Each number is 128 + 24 x the weight over its row's rms, rounded and kept within 0 to 255. Layers, rows and columns count from 0. Numbers have three digits each. The size before them is the row's rms in percent of the matrix's.

# layer 8 MLP down, 448x1344, rms 0.119, rows 192-447, columns 1024-1055
102:099142123142136150124119129118074154111125133124083136114110158071098167115137160119135156127110
096:133098144108122135205148144107111137121119158122073147147167108142143156112148130118120088124129
098:116133089157128127137123179161160094115105123106125138124079132136136151116140095051138134119142
096:134145129105126089108133152130098131093098073102136113151132123136141066147135097125118108137103
103:105119140108143107077137093087112114130111124130126111142164116080089104147117137139134126147091
100:128115098116093108130110109148101080100119114126135123160135123125134117152138118154160178083149
096:088125147119158110097135110135112169126123116150139133073121159145109165153089081096143125103097
103:094110167126094146127143156119102112036096090161146151144152107118115163131119107121139149129130
099:145122105165120128165093140160139135122096155122132123131149093113140140116127166112161134133087
100:104116144111114139071127131177122095136162118160115118172140133167120141146137142185152139159149
098:144101146137115121129142118069109144119102135182127156108112087117157140099168115104113120070112
100:121083120117106089103107113124118113099124128134083125137115093097131128161183081163099155151119
110:102125154113141126102095129127109105147128095107148109145165146137137167063138121154062188100160
101:120115132120123115146156118122137080134158124153123139127113165168148134157164110137104132146113
101:140122188147124117106140098113090101109161159118122212098091101084087132126141112106116130125147
100:111080137096106141094108107125132133073158130121109109139112149130132139169040235130159122150095
144:101153094136134132095140098097094133146094168076135128125093126182133124116135134098152148133122
103:119165106144109124117086132082084119144113113127125137117119115089160079111155167101152138104136
099:117096087107116149144147100136136114154140132138145104144108127097125123116140100123133142102103
102:169126155142142143168118130110140133094106143116136134097116083157136116136097095101163140082165
097:116114127110122113160115104119135146127158137115139174170140057123166149130128123130094098099116
098:137159157165111136148085139130130154140121149106098149091125137099159141112119129085099125144149
098:139086079106139139156104116149115137144193134099112103104151118137123113081115136154122119149135
099:125121161143122129119132110113024136107126094145064179133130125153146142137079169123143152108142
100:105130118133127162141119104127095112138134147109124128101121114122142115071152124147122080103155
099:128184138113115104171161157135149134100121135110111190161132134140159083130124126135122168149144
104:130155087138156142112119147169127133093160134110079110141101098125148108096107155118098114158162
099:119106126121105133100100107134131132081102120109177109139168155163121155077149156101113113094129
096:128099116126153104192090101107136073110111132130147098149158151099074111123196063146158119134071
098:106086119141109102075112112110112109111176102101132082177161082096140119151107114121130139092083
102:127171129134110121117133128130131121155132152101133104100092131096161212096126167134113129128144
099:101131115112137139155107115109079138145100190120144143115115147169111081093142116133111141128102
098:086137162137134134115110086126139138099150134136123119115120137128161182140105128137123104123160
099:099124133121127157130121139124119122172090158116147102153146112137114126127148132104125118131114
100:083141120098186134082163123140170163098113180143133107138148090106114146164117096140139114122115
101:149092123151125108129173085117118119136135128126124116124125133147142108135112130101134130126122
100:124148169172142117145143114173129146106123104146146137129152136111168130139142180098109146126109
098:130139159188152122192124119102135133074145111121135117121161111120132114099124144142172133150158
098:150116105145110148160143099089130103175140128104103110093108095107115111122144120133126123143120
098:153121087105145156134117153142142129129143119120142140111099109151155148106088112115153148096163
100:128121159150105122160119088117126112096067138141106138104152107124137117121122138079147095114157
100:120108157109141115107135125116143147151159137082111145141132123111158121082132147136131123117077
102:120123127151157121111123130112142126132126138123150128163093146104094130139099149124108124100114
096:145149127134107144137159080166135100147089114158143115117125120113148175128105162124111138130205
104:175128132162096168140143090147139126117090093169189155153115112136130112153102119111151124130145
100:079138115171138116109131104101092120126108124109102082108123118137142126126116099104121084129092
099:124156106134110138176113113106104075100103122193123086132125129144104095124146116133195110141134
101:091127133138119134120116139142094107133168130137161148160079124159120148133127135096152144134093
102:072099119109149165157149110147107123148125118108124086137112086130122131142140161138122090148126
094:094121112176147153143118128129156155185153087118149082135155130159145102096165165143081095138107
096:154093116145103147122089150101144133133108184134165120110095152103138131107095134124156135132133
097:156176121104099130152112112130177143134102117136105084101147102137128164138134128119162099136151
100:094106145139104119118139181109157067114121133132072115163108114150147166106135068116111110175124
099:130177145132138123145109129130123119159128155157119081159110102112151107174114109144165131125138
100:075146105130132122109160137106155111173127137127195094138122130100124118156135118174126141131139
101:129120158164161123103135103132104108081120173121085103103144091159119135142157149156158128096087
099:142117125112132107131100149107159133124159137105125129117104136122072085116144124110120138151100
102:146121101140157095156132091127166162120102118148063107138110113120134157091138134102088150108141
100:151126128165092119140144153180071094072170166129116124146105134121194126128156134160138136098144
100:091157156135134086158114053108143100037160120147154144111104113138134102102132062147133126129136
100:146150122109104104114163133083128136121141126172142127130145094127140144110153182129177140153127
102:127104085139136138126102129129125125192088091105167145122111148129086141106159127127133103089147
098:143132101171128132131111110104109182126112158113138102163138132102142107120141119170124157141100
102:149127113144149105109115182094090125128110151122112093080162146119119141106105121112098177099089
099:122105125131071177149132128105135142094122114118148170093106148117133122145095092160159135164127
098:111153149136101143126124083116132147115083134120129133097109128122118105124105149131138134119094
101:115127149087117133123146103125137102127122108145122128120123138144136116150132162139100157121194
098:116108147112086116108164132134168143186092115126144149170096129103112173109120151140146110146174
100:105171161163139160144151151107153129059106146132094138155156173104113146174105124132088094149111
103:153111095119153140103111104121118116127083172128132099133157090152105098147145110133133156128105
101:096129093112168129179137117138150119133179106147124139141120127100164137143106094141162167111142
101:150128175121125101175162116140121153117128134158123104112090117130088177113126129113129132150086
101:122124130148102098158091133171144122143118130105123145111131116173127128148162126136099141112144
100:099140153126120110155159157090104132129128107132133142170163120107123134131122144120103146107114
090:107142122144137106111152135115117154078114153116127078116127133158128110128151139096085115089136
097:112099156121096139101147161148131164099141100190159098161166134097094097104146150130210139105145
097:135153129094120136134108103158121092107112138113122135134087141142127120130128135155159170139124
103:124117087117125121124145094129128123125153126122086095159134127151120115105119095115115135097103
101:165084158127149134166126181114141126109129143121080133114125120123112124127143131103136157060097
098:143109100163141125128135132104104105124100113162138116105127124138124165137152151097130126147089
103:122072126117126114114145173108132127075162135097099165127131091104146134102121135121117099130151
099:126128116125107100155134112116174162141155152106102115103194143129082100162140169125094172109145
099:128138094154114159096172159158116095116140102117095147147114116089091128113109140143102165101132
100:128127122135130112124127110115121124120100122158118121096110131094067095170131120146142132151137
097:100142143124133118036113161129097105147154117129128202115183127128100131124149121084144137129133
101:148135133138133107067119124131107118118144101081077163132156133115165078138125152148140152116172
101:109096145126108126096121102122150152189144171099094168122112093086167113114112116094115100127114
097:120163164131107133156109105117102116137092108135115131084079132108143166125130100152101119106119
103:131125123114145125147118129108136099122071143155136152134135098099128139138124133121155139138099
101:109165116129099133111108083128162142140146134170132137125152109123100146128119147155112136137165
098:106095136158101150138128180119141127109109094114127138123163118095136130112135098132092062107148
096:137114151154114112136181149118099114125140103130099143123135124125116127149124093101127078074118
103:120127143124142136131126107109117084179147123128126094091123139109134110144124154112131142139104
096:133060092091155160121126118174060139100114136124100119159123174138137133137136094130153099116093
096:176100104109140142143137135130129139146125129144117097140123123117159138151111108117133125132132
103:125110088126134133110129181155118114111125117102150104143132158128111120143131099121116097167113
096:146165124107115122227138153104170133155087097150133103125078114118144131131123120103105099145107
099:129136138106122124127117101112109124108121138159105140098123095137118115147086108102130132104142
099:134106138151114124147187106117116133148152134121118139128125156170145141137082149145100122061133
098:170130103175134131077097115133153135125096129150149079129107138101115094154125097125163157121105
103:065135091165159081132137132112103116102140110144117127102102107138145098088139142112147121147102
095:125126129129139102101161147117133167102113134103147120126115147121148104117113066125087125132071
099:117103147070126091105146125070102127158126087174128117132150105127072094076166112127107136113114
102:116098142134162109136144096136127126124159119131108153157151112127115144124140104113129101132148
095:139136125133118158114087113128131094094111087107138135123145101131108109130100121104166176154143
098:120162103164150115114102100051104120119135115084117126113134100148150171107102154082145127098162
095:125118135162149166119139155091150139129131109108149123152092154135079098130124142139104114129122
095:126081125105132175111134146109119193115143148085145141130168153118114139110109100171136130121139
097:161152146165141134103149101134154097149169106148117073139139143108101119149121152123132125139111
097:130101090125099183142155148133123097157065107149100100117107118103142139105104100129086138106142
100:141111124159107107103108112125124135106114113140177066122133219141145094115150135075141119127138
098:130141162121126106121111114115097119101107109124104116064099148123141110091137103130125159151110
097:128148145113106129131114144116144126182117132116149153146125160135147139093103139106066128116109
098:142105136134134155126173049124098098155132128102133147052143106114104127130135151104140139164136
098:125153097161126119106099092111126139112165140153108135098176092122166138126174127129155160154172
105:122146110105125130174106138135125161151117115170125140131144141171118153133078133137125116122140
099:189126152149109107103154120168131117126150161089152156111159080133159117116153114111122150112148
102:138142153116153109114144099134161136115163130162113108098088105115068115148120159129146120143127
101:103167147149092098141080124125159083116141115138147126123121126097175096175143078103102131121122
096:160142138120178138166115085133106124173128144122108121125123082127118136165127130155132177115061
099:110149078157127125128146091084111121143140115137085112151123149125139071111145143135125115143111
099:117111120147120151114125134080171084091115118144138140137089122158148139152146118130157133147090
099:153129124152083157111128136144114183095123071116155151119125162159127166171105158148103165145108
101:145107162139117103145114167155127098153133146156107147133109139151112150165160178132150128120104
101:118164106096137108136113117116124122144126109123123100128139160131139136097158118123105094105146
103:129123128128143145109166171139126114128116100072095144145124114112142114133090110124109120115158
103:151101090140105141144111156119086178117144113151140139130150117116121183111132122093147071145155
097:133132101139129111100123139091121155139109135111088135149125120104152111142138121178101099167126
099:161129095131120151106128160140102137158107100156145103142075137142106118117147097184173120179129
099:118061126152109130105118134088145129119149123129106116158120157137118128093102183122151137132133
101:099176092098132191152174104149083121115116138142108148104129159115175169173132094147151130181109
101:148101112123136123108124130113145118185112135139085143092167113104133117150138158170085091136145
099:116123133083157139096119111112155140143143142137106156113147101158116132119127144146141104146128
103:088109161119144133102128162143126103127123130088079130133129122127133119152125132105124135090162
101:108122144125138118100138112069102154130117149148113111119124132118105151065088158101087108154134
096:121118093119178101117112091166131127078171128172098129148142081125137097180111138108163095112095
098:150171107106160108124147072129097107150108072124102136108141115137118122119067168113116098129123
099:075097132111070155112128184154134130121110146181090146066143146134105124160128148127120152142162
101:115122111114134147181152156101113145089134105132130134100121141131155172123126155150134113085158
102:108153134156125146130072164100120143143096136145159165130155105123107101137136091125103066119127
101:152121144060123091144149126085137126126106168150111101118121127147134149111136159112122137139133
101:124116130135129130069116166100171156089094175140094143145123141129113159098106166078165117135130
099:125136110101163105090111125129114134102150077098166126134169122144104101137101137111128142135136
098:130091102145128112156123079109116102122123139099090114120119110095135125170109133114149120144084
102:144136124160090106111176138104168138117149120130129083140150149146138134175115128166078145122120
097:134118184122141100137109118102171127128101143140164100148132160124136133128136113126143156134175
100:116120109113182105077139158104135143118125130107158164110144104176141150109163196118138102127098
100:139095113131152140131154147137114135159111099105111155137172143159155143112111125157151132152128
100:106137151137149153143135115160114110148139109136143153100149166123108189133112109139122110168081
099:155154111101143156152138131141149133135087085163136118144133110139120115151102111116148124111093
098:152089098149131120107160100133124175165099124158130148108114090128171153139139084121126101128126
100:091148130156164153098132113164118137132129099156145138148128116125087139177164124086130093109126
097:145074168137119106120149120121131155091164098196140133131084149146109137125140120164131119090133
104:158143120111115094170137083115139117110110101131091158085081119137086145171125106127115129098147
099:133111134137148118118143126150156124168148133123133142103111082102147143089098104115084151130115
100:119081096150122105166132121172115134161105098170135145153162122103118143135139125103134106093107
100:116100119117095093103137110125117102122142088126137126159142108138167152131160137113107140150184
100:129117092124146114062145115137136167101105121137151108129119137177086116107126136111131163134118
099:119087154088104168106137137104130136110120129089144104114096157183120092137118107135154137094141
099:146098128138105110100166156138137133160146102168107124121125160081114108117158127118129116100110
100:127118109113110126154118107076126139109143106124078094131121131116121126132184161125128110106159
096:176154134172183117138132158106095086159084125075147137127179127146145132094118173121143086099149
095:101093138144141131167121154132167126106106135148148097151107136129115114144099116131134126121116
099:119156151138149150114070172095156115141122067131063098110160078087117089159166136107105145136068
104:121064097128148153128131053129132123163108135134103156141070142106118151141174164145122135138082
111:141106140135145124127127098118106126097106099086117125130121139131128150153093151122140134120119
101:124132090152154121080113172139132133149113093138157127131091130097102103175103095142129115120164
095:128084080141132136116100195101135157112133145134135122119118084128180119132115113068134140162119
101:109172148135102123119118123145121142087161155153094105175088151098154137056098090126140127075132
093:164102094119151113112121110106133102144080089134189114116105147149158122099098142095149120122105
100:137088150145137102114116130139176117138149135165131102113153075120106099135117148160095119121101
097:124149111144161134153152135132151159166190148118145101119124075109112170094131140101152175095133
098:103174105194120127138135161128104106117126083142133138127100115134143145137133089089149139108095
098:127155090135122152092144159153113155144149124102123105129116144139098149097146108149142124174116
098:179112138080100121130120125105094144153133108082139175132157091101119121123133087098141126105093
102:142097129083140120139115132102147103171176152122157129068122124136108088159129145086101090144123
103:144177106146116145116137156146138168138096075101125113181126124167099107125155087124146109129169
097:097116133150140085057133103147092107106122114136144144135173112141133104145165113059130112123139
105:113109129117131135141112118116150129150090140112108160122121105142111151119138096138151161146157
099:160111167124122117164143116129155133134118144184137147162192128104139126059114132130123172127126
099:110118121152103113091107097119121076099152132128058148126119108158093097126097119140090133069130
099:109090155160131154103117142114113127172120112120120093079116087143098188129128122131116107123120
099:150137135121182136132148137118136129099134179063151129133092131146142092140160098152143090131131
097:145118144105109157161198120168132129153139143082065098075129121121144105100125074120168129140162
097:147141159173145161137098122119136127166091126112125121127085104139114166122153144114117101116138
097:114156133165107149138121102124151154121102104109105168116146130110146123115110124156096117123141
099:086138090113108097099105087105132165087127100141106155130167178110150109136117149153135156095106
096:108100135127120128171084185175137111163139144140115183171083143108128075105150165179084135144104
099:150139117115099125129100159126117138091153104107158115107154100153076130118124186130119136131123
137:134136181121099141159107123110135147150136077155160105152147126161123137125119138126127122110146
102:130128146143122115127123126131096123164115146129118127124175184120131136086175105153133139112129
096:161120088134123111121101148122166100148136107115136128145118151110133115158124125108127123135139
101:143155125139120125134122119132138141125157119111110103124095109149093137119115156095148118101143
100:154110144137171154142124106125152097155124149106123135091150142100176135096060134107167097099079
100:158128102154125114128121112127128077150120128135117165115131123134089108100099122110106128120123
103:170152137145129118110127141181088134163110127130128134106144128109159112081137094134166126122160
099:106167130119119119153134130088127116166136135135124102113125144169135118109138138091096196138158
101:137083112157123088111109139119130112132141110111151099114121157136131123108148104131090111098083
099:159135131106110088172138143128142140138181112122155135122102129113168091111172137104103115113126
103:130111109148115097150146121111123089102108142156144152118152113098151099132136121147127099103161
099:195125114157180123150134112126113136111098142123145101161116132128135158131107129137128104121087
100:156130130111108131115108179107151129096060170130134159142156150123143156120114094109157085107115
099:137131120130094128115134139109113136116142086153132117144124149107138129135099093126108156123160
101:098122125098119129118137100149163167147137094108146111118110105112137100113146088168147090102126
096:116109128144139138094147156170139109137142150122108171175120154138119070147144158149163107152110
102:139122147168159117116123120193138147095155116092088108104116180100107111102153096115095135119136
099:158140142126144105096125067105119150096125136100116106135133139123098141119145179161138138097145
096:152126144149149145128116143084097115114176155132142130131139181145104071173181187113169149144146
103:107121099120157142110105100110087140112119133107138091122117109146130112134052107114137129129145
099:073173089105180120168124147171121103155099118139114106151094131160149135104136121096113136116106
097:100109137074152129117109084112135083134133156153163182135108111129169101138157122142149173130134
099:122145167146160119093097115118157123154156116106084152112113153129108117150136184130079108108037
099:137111121076114123114127144121147129075129139164162092121109146093117147145133131096117124122126
101:143114129116117159092144099126195107129154125099087115155128124103161149116149116119133129155136
102:153129124087132110154098145112135114121142134118078093122128082115103176142090119142127141115106
096:126093168158122118144160135102127111120123155105145083172114112128129155139129139146120120135133
101:098121089132088154148147103104129090115142132118140211129154112123154132091150144149118130114131
100:159128076129093119055118091099130118146128102072101140147144101111125131122102087145116107152114
104:129077148115141094118121106134125110153095122112100146198122127125100091148152107139137116116124
100:102138102151135116140124112093090153104106219138096091118139148100136106087121154103149137152091
100:147138143136120135137114146103079124118121121140119148166130126146124170113150091161138158138082
101:133141095153148147106085152123117156117207148096124120115156161152117109129111064134124115069124
102:145135130193145126151158113088142178140117097170140108162120110136139153145103165134117091133137
098:070131120114190100141124144124132147068175130161118136133140143154116119168150139124161148150130
096:136114095079128133154176093112148130170117120138136124137152133104064135155110175133117144139122
099:126104171109139111147108117115159157108079137114152097144138128111149110151130123137104085170117
102:152191117131095115111137149109134119150106133124124112091136164105108160163135133147141090163164
098:129123122144147113160123178154153121116116118152119111118066129131190103153134150164160147139134
099:103157087150164147144108108165128159108130135172126149114113137134141145093126130147144152119113
103:117132132138121134143155134106133106099087163120134099124148136116111122127091129161135128138093
097:117119146110139107122127170107135155180111141149156102123123151134178173143112172141134117116147
102:174150128137080099123147136130125157127164156147112112135116107140138121135122199161119125139121
098:153111153111149138171144124107136131109149155144105144121133139074107163136123124156121093119144
100:120092146118088159138126114137134178078122081124142146097097080129140114105103167107119102147089
095:133124099115077145134126138116117123135132103108140148125157083107150110160117123125098107137128
101:095108130146137133121132116140117118122076125156061119115074159094127103131124096205134133157152
098:150136165121082117093152128091139141078162123125150086148105115121155154156128101145129101118117
097:109101131136131134118127106078160150135135154090190134118119146108145142123089109160158093144115
096:108159135099125100132112144108141131128084098080155116158134147124128105145123101111146136105161
106:111110089120175096096134144144070134136147139148120130113124103119092075093121100142105131100165
099:133119067084145115100149134170165131149108111114124186110143148112092135147128106134109108102118
098:154098095141119158107120108110165108149133096131132138116140137110136109151134090123099108140153
099:114133136119139130135123120123138102136125138151137168119070105129149164179103109128124084118171
099:113115115121112159106103138091134101107089106110100159168152122136140129161129110174077152144119
101:147110130110120133087119122142140116144144134140124167111126119148102120059145112183114130129107
102:155110150109139205187149178096137135137110114130136104149057147089134109126118163132122113168086
101:139116137141140176117179113088113111109163153111121130137087106118154097171104101117128155140149
103:140141116134116141175109140129157131151145105110120116135117116123165114128099117071157130122090
102:123081085110134133148098085130165114111146171143144126122092110133098122142126167125134138136151
097:139103103101137118134130127086134136136120138130128129163115147125126040139099139064130141127165
096:155152115114127123146130199051101148124150155119138149115124129137185138105084139140158174095131
099:110140118114112148146141083134117141145137135168128112114136113151124143134109175165130153130109
100:138136136133130161113086123114116141107166102155126125107123105120157158118142139117168150126159
097:132129102118126140088117151162096111138167155148132144116093100162149150120132144052101130142097
106:099112117085154128143104095106139136119142159192122087160126144136172185165152136089123127088113
103:125154117083137169140155118119131132108123127114164143144127107134095092128092151160144122154165